Part of a small language model's weights.
Architecture: RMSNorm before each block, no position embeddings, biases on query, key and value, untied embeddings, normalized queries and keys, ALiBi, local attention windows, a norm inside the MLP, value embeddings, hashed n-gram embeddings, a smear gate, an embedding shortcut, norms scaled by depth, capped logits.
Training: a variant of Muon for these matrices, 8653 steps.
Each number is 128 + 24 x the weight over its row's rms, rounded and kept within 0 to 255. Layers, rows and columns count from 0. Numbers have three digits each. The size before them is the row's rms in percent of the matrix's.

# k: layer 2 attention key, 256x192, rms 0.167, rows 72-103, columns 0-95
# q: layer 2 attention query, 256x192, rms 0.165, rows 73-104, columns 0-95
k72 101:121106146110125140098122142137101152126116136124133095138108071134156149105192147134110140124125107147099144143122167163124115125141142159156118107162148131135133139115097124137143117132150164147090090149131072167144136112111074160169115138120111080132127135128139174141156124152132129114
q73 102:118153128130140077131111115135156106181083143113106109158116120146142126131143135098124116071142098163106092123117107120129131128105135110138142132171157086112161103130137151156095082100144109096123138141134177109137157107119114153130140100115128086168149132151130163101135123170126170121
k73 095:152112128132139144181141177125126128086120096145127130107147132131078103122144155102119123167114144103153124113152157149124112119131127153113131122116110073124134134120131140171115103114121155137115105137090138144135155139163133112100126124126149118148103122157091130127143107113131100169
q74 108:146111104144102137134168118186134166082146119128090160089118124138150132141102124139161137134123110092102126128135162132122131131119121136174140145142109165124170121156122184134135117135114123166145142148142170117146123085139144117123099124116093087115104138096096149157112139096123129116
k74 098:106109130137157125166135115100115146097112166140128089136117165125122145099104140074096119138129127129149146166110139125103107132135109144178138088145149160096083130135123103177173133156129132121130132122113137118112152152098145142142129133122135127117081120103141141150086133118114146093
q75 091:095126162179134127160150106112153117142174102140139100127088142119132126134134142089161115173137097106138121114152101150149154152127162143148113100114087140181137130119146162116169095115131127131120133137155127119085130176173116124129113095082162104113123090132140152113090112156151154139
k75 098:139113078107130129166147121096124129108114140169132106141161125116121124153132115142132086164146127118118119126102108123085100162136105095108099134149118097173121124114121106136146152104157087087125194176127151103145118175152120136117166114109110159137142106144144108113105188153089112181
q76 096:093113124119146138196132122130095122118120130123094135131123156113125159122140177119138112115124104107118119145100121107111109141124118096159091090131112111112132102143124176103132116148101113147118141146107124130103120147115119094106125121111131134129151155131151059132151119062158141120
k76 090:141126088150110131144145129084136120140145135112188149146124097106148078121159105124144100159151128109145068139121100123117159143138099154163128066107120120104119102113131146110120148062116139121133091114103096165124129123133158147165061127102124112110129094111104105129089107152117077120
q77 093:107137116122121145139133150078096144127107104113065110109112135143121147144120129130125097116101126190123139154146097123187166157124151141082149134174144112140161134085130108153166125132114118129159128173121102084125110143165107148143147115099113147111133128141093123118130115088160127156
k77 098:156185088143159121107150164095148143102087148163153155124108142109120091094130131160142119171103109074132157106135184105117143144101114091126138126103141100102124133172116133150100130097084117130113105149113123111112141162182141158094115151151149106158140113129149157144118088107146131173
q78 098:128189097139163136137153119108120138120134105145138131093073146108142126143136127108139121135100151144156122137124123075127089174154115133128128122161105118138151153117104115151170139114109122121116151131158170148111131145149141140136149133110074120097108164137133144114114149121115161142
k78 095:114150130114079133118121160147147100083138125139132101116127123115123154113152123128131157092121156127157145116102106157148101128145144130083113098133138104144110128071114114084130156105095139161133072135141125070117156124127121151102108151082088137140074110094074116143152130119090116103
q79 103:106136086146076115121140108081134138096145145096157129175117119072140094091170106108104116109133154121149110127172130113090155117123121143166108108134164171142137126123122149141106159168159097119127139131118128109183108108105102166168089103124187138149122141119108119103117163130130122163
k79 096:128164189140144186130147117135115111121164128163162152166127115129157147136157086126126147083140087092078147162129132104115131148120138105160148138151099129115114123076160189130123107107102114125126127132139120124125107100139130142123160109121137142122130139139079149150166110188108152075
q80 098:136189107161146120121091092159133114104089123100174155141100134121127158170143118115122149154123129170136159114149117164171121147120089139129154127179156165140109108119113104130066074143134120128165108148098150112085112134139128131115091125130120113154179107092138126142109108092108171139
k80 093:130172148135137144173159135111120123151114126172123104107172153120080152132166169153101092108091126155140103115156162145136155137150118173152135166150135144135174142122107105096098100161167131109083155143138164118131129110155119147167096120141147131095136087154195148165170101181132134121
q81 098:150107129096098095171088121156129152094152119191133139133079127156165148120134153134116154167109153165105098123120138113113188150120143160147134127114153122099138101135138145090119133123150140131111166107142126145101143092089148110100110118150141059131115126119115121116118113115112112113
k81 105:068134167162161134138129110114101100136104128139151111133108120089110107115123158079100109128117151108118145138138172131136119122142115113126122094140153169126134152126144100160093175122111126135130116105078156166139113101156134124132140180122097137125085136106146157139131160102147126141
q82 103:096128124123088123160140125124170125153122152181188139166123100143170110138134121119108114106162153127131125143117165119109114106116106165116133120135153133155154142100152087126127140103087105156158121076150150085141097097113127118207064133153089113140138110124093068105139158099102151107
k82 093:114126137154154161135120172175145107104115146109182128126142146117172133106125120148116128124122164152114125109134113124137122130088125127182111139121133093153130109143122192125116139111153137126129105112118156134115098141139166107146120150098153172140128136066159128161102090127151173120
q83 103:104107113115087137142092141109128111120122167153073087131152157139127125154129111121102100109137085122147152132111120151142138124098093146138144076119186131128140187136140119119135125163120104137142064149080152103079117129137125123166125116082139136146132140144151134145103160135124139116
k83 110:147145084153109168101090142083148112145109125152153127103158147154115075124136097157147153094150133150099069047139116105130121144109101148180143160096152107106110088154141139124127116110142100153144133125149109118120103079127097165093130146145134144101111148171088116075095113149106117142
q84 103:134148132131119121125160106134141170122138151114087112113174108099137146151187116115138135126132126180122096083147161131136095155122126111172125113163096129125067113127106138146152130119120122100107091106132091129117085101119129121114148116107108128112128145182090135137131156095172134145
k84 097:090114125104105138148095156090145106112141088129127105148121143116092143113139165139161123149128160072121165140133121123109135128148122173118104118114107135147171149103160115128097111097130126102096138142066126119148135179134135172124150153126131112072132124176094172117105145116118097099
q85 104:137132099136126192172118116136121128100133200185134119096155136143120075172060110114103105108128115107131129144109088149125180097113113142102122138103072129119156152142144117143141142116105092111157107100151195102130122151153105092134135116127110122126111128112128116108149113099127110110
k85 100:123117102100129193110145158137090112130094148173157101121143168110132120147051110106115118087125105129102102085109101117123139110113102139177141140093123120156122120116109137116165153126158137130141146146117124097138077155141128092131141140128138141151131151130115167121164119126094154131
q86 094:121120153102118126157104123130147139183141145101123120149127132116116111128180140114153123140109112126104163168139113147127153112072143144101133148149146146182134140130135122146154101126177144089149133128093129134150167150129111076118141163118079159118119145118099125141138105173095167163
k86 106:108134192107096129108135120141155146137130133144099127137120154111120126097144159173121117154106148142097135125141109140154129116141075149086125190120103174124109095150098108131134146157112106138145145120084180127094118099146149121150120106127135091139135111162146162097159093123131079151
q87 108:118130167109090157106148137134150159159123150122087141117121127120115107130154112124164150096105119161126120124097100100118122165164176161116123144128101149101103103134137125133136139131082149131136118129111114129147133105144057173107173121131094129115126111142136081114125171132160159129
k87 098:121178143155183143142186133115104078090132135117086128147087119126160125143116110111142100138158138160142142096092115172133143114134151180114137156124128187156160167116138121156157153078109119137130132125109099133146144117113133129144128147148178131119135157097129119168132118128149171134
q88 105:110116158118106099123121119125163168130115116138113159130102135124135088128128152078158136143151140116149109179175092100152103129155181133136163167078105097146147120163117142076136125134128164120096178124119161133140128144149112115159086128108148130126131125125115118149171140140151176126
k88 098:156134127103134133154145158109132130110121163170134135128082131124151156129162152085115086160140121168103169129132175128146108126128148107126094167106140167165135105093109092151138135129160122151122127104149112124117133141143165155148106112105146088130142173123107081117140102115132135114
q89 109:128125080140126142073077118143155169129107138118082156078145159127105155134086155136103128103191100112155142171116144139127113155114086094166157122088118130169145113109134116110132115096109098130119116106119130124103110109107134149099141101153044167123111139138129123162144111154155076107
k89 107:131121166094135086125080105094107137128118107103143147062105103129101131130121117145111130139115144161157124127163107115133139120162132099118140145105115153126108132113089119112168130126107142139107131137132124108109142143114113119163091112132144086122148130060072124104116100117112120110
q90 104:136146121132145136150149124108116133105127128141121093095144134111139144149157166125142140113126117177111131098129129105103111131082108111142123150109147105131149118148147114156146139117176115143113080171157102157091133149131194148114168122124095109180158121110149132140123162140167145112
k90 099:063101146128132083129124081130183126121114130113074129151128095145114097114174137158111114136114126137149120105112158118130143155133087105116105202085116106155152110121103142137116114108126129102136095134060156152134120143121093084124085125140103125101141113143169134141141189133103151150
q91 105:105104082102141106159138131117108163105136137150115079118143110140114156147134160110147159130123118151145146135144106098121175119133149117100126076139147121198127104104149131134124111130107145094078159121122122090135143117118147142103106150115138121164186094135162098140141108095163081145
k91 100:114133148139175131150098121099133149158100118147122139100093092127137147103149139122127097142153109119077122156081120099138165133141135108170148128164141143170118115136106143119122139082129081095155123170118112175121124109109146138181132122156114088138149127132140138105097086147133126176
q92 107:133136120094140126096137119116140144119160134091087139111146125179149148137105178144137142121159105149126118121136118128129085120114116177141156111100131088165104115156107164094109113115128127090163190095086139143112157107122124108148096134176143174150123119132135153113137151108110100119
k92 108:146119069132106102144144114138139105118138138168123108130175117107127129124080135105099120108109167119159145142159126084096122153134141115101108070099128118122136095120142136103120147115133101136129114131203134146103139139127102181140165104133113104117096117091159153125124087110120145115
q93 107:145106157125107127167143162172119132158114088096163132114065103131143118142092128144108159154113118129108130097106161096148134172136112139148100127123111129129112178132096151136173164141113163151116161123071152145133106120125148105120155123146110174097092119161047130086119148101126145130
k93 101:120110151176092121138103116137135115105112140086131132127143133146138083122121122112171137169098105100126102123124098144123138114125092137128169111089134104123114144149139151156099154142130107164115153119124154140137085145125148159187091132129131129129156169114147109130106066137129124126
q94 108:114113126102139126118143113114128106139148131100130159101130105079076130128130124134132130173088179108123141146099059137121137137121170148167121109139078121154132092131133166071109167137167130116089135138130104111115110126160137184134146149139133114132134102141152075110106087161119123142
k94 112:107127144134164140136159127130139092152120119178105157121127103144143110138099122100138156129139110138113097155141140088103175105112100090143081146120076137148144119119149123135126159096090084114181158102099134119163119072107132138101102116150151133134126134104126150138147101125124112107
q95 114:144082131124142092106121127081096134145127158085160109096129148104115153144145098145141115126146141178133146145126101137171124093122141104140169147143126136097084135141116101119104159130129108109125184093128104121128125142152147116126124140096107094118191161106106079174131114123100169138
k95 109:117135103134174159112127153133154123105135163086161146127107089151139160133087134162149122102109101142118130141172106151138124125135087170127085138131121134143136118150113103110109138112131136127130115167119113148132157121124118180099160108136126105139107104095170147177111160119160125171
q96 109:109089151144153187149141133117140128108108153119180105111140107112175105161112074126135147122159149111124129133110142118120149103140114133137127119141166116130144163131103107111137171129154102104119135159131144122097043139141156136117178122130108157192076151091107138134121139162142141100
k96 100:100140126101113158136099127165130106128161105122135159109123160135138134102106097133119092112134134107147109122133120126113127146140121087097087160133078118139137108120100119167116135167135174182146162152167085154139144100136125095097156192127127109110112124164104137117163100132092119119
q97 106:117108120135119152104079118141110129121108185103179116133127135129086103134086146115117084114176094143139113138134090136106133112127134132108112090099144116105127107126118136085137162121143140130127140121178052145180113124105132174086106142100094182124114142124136101162116129135119057124
k97 099:132079139097143116112166120106126133163153145077132119158108141141105119144094129134149122131117145138169102152154086128134126143105113106138142135123106136103113146099145156083117121113130177102156173125123088122138115135136085150161125097138123128130155138114056118138134139114141132128
q98 109:115176160164124136126140137136177089177150161154139078170132120122120082144123100196102124096157135117115101148125137132137093146132099151121136158164113114122112099130128153135111109144108084130120155090103179097170077141079131131144142075112108097153166146148143091140132154134134122066
k98 104:118131131145080107160104124109108132146162072125157108145162111155133135133129104120115088146107146128114152080089111127115127123136107121079090133108115110160121172138164126125171111142118117131123096118118138119129151110131128065105108149077132173133130165123102141138138113129131123157
q99 113:134131137121136117138142150134169141141116101159107180150089144088139140100077142113122123139103149153138122094149144157111116097141148109122112123103147119167114128095082112119120119092132127104123111133096122134082044117126099115151093153161171131050111124123098136141123159115079106148
k99 108:046124098149147127119085143151129154118112118111147130093124167154109119141145168112123166145086089121143141124073066131121123165078108106163121129163111130152128180131177132152123134127156117153139117122172135140118145131139133106139100125103106138145123114114133109130122102145141141100
q100 101:131129172123136132141104118119127094128138119134113162111130123128115095117142135087127143099132123144111119135105169116145131115109121127109153104127124126113155120179134124092108075130151114157154143117143143082146159149135126133095112094098149111114164070107103140125131108125158151141
k100 099:144132112113131107126134118114102170122130126137155091156133138109130143109135135117161141130178140149095128109125153111184110121137116176102167133128193112130149174147107117186144132149131144108113121159086117142134123098142186145106145134164124106141174088142152150097137099145153108149
q101 106:122109122115152123169180138155112096093128110136146125104102124133118104181104092152128119118147081082149103118111119112114121158101136121128093110135154113111180170151138142116148107132118142149144176143099102134128134124143113184136117130085149127118124139152092137140142137130088113103
k101 104:149135136158120170150140130140158144097129129114097176150119130119076126124131123080129130178135124121115148119116171109155123124106073082119135124151142115102086135088082118092139130104125123134156166131138128120100151101108134170104124156112114105111155112144136140093102054129137145146
q102 104:102148109156061106157128114125081119170165071154127156123119165140114162118106137128162130117108126149129094148139100103109092116090127121149125135169111083114135117081123148131136104182102139068106102138115113148117116136144121145120095108112088096118142118157134139123083123116148149135
k102 094:123151109124131098060109161131120125170136116161117121161145115144117107132105149166134141128130154140132103137123124145128142137147159145132154139125138123148120148131096195146100129111126103097110085092124122119100126150170128176122111150136078114141159108136133117151119137155148136124
q103 108:137117118126119104098135128166123144136126081133105147144175155140090144134165133130120108097131121109144172105131124107193111157121133098142142166159114140112134105160128115116150100106091104092157090095141102105121154103144135103161180134144141146150139153141148126131113149116149138155
k103 113:125123100136116176120135097132138144117110123122086142116142115116163094123123149143152172120098126130101121109189104133177192132130091155161110172082158125142113133083161166125129083141174154097132175081146128127148125120132126166137127130123154117116116150111150137146110125134158159119
q104 103:071071144123147168105061089118115160121140129099106101128144102106142104112132108165106155109147112152113145142092178113115094132143127100131139088116138114143152131126167140100093110164168135098096108152114106137166115105120091158145118145117133104100122112148117145119163134087107126134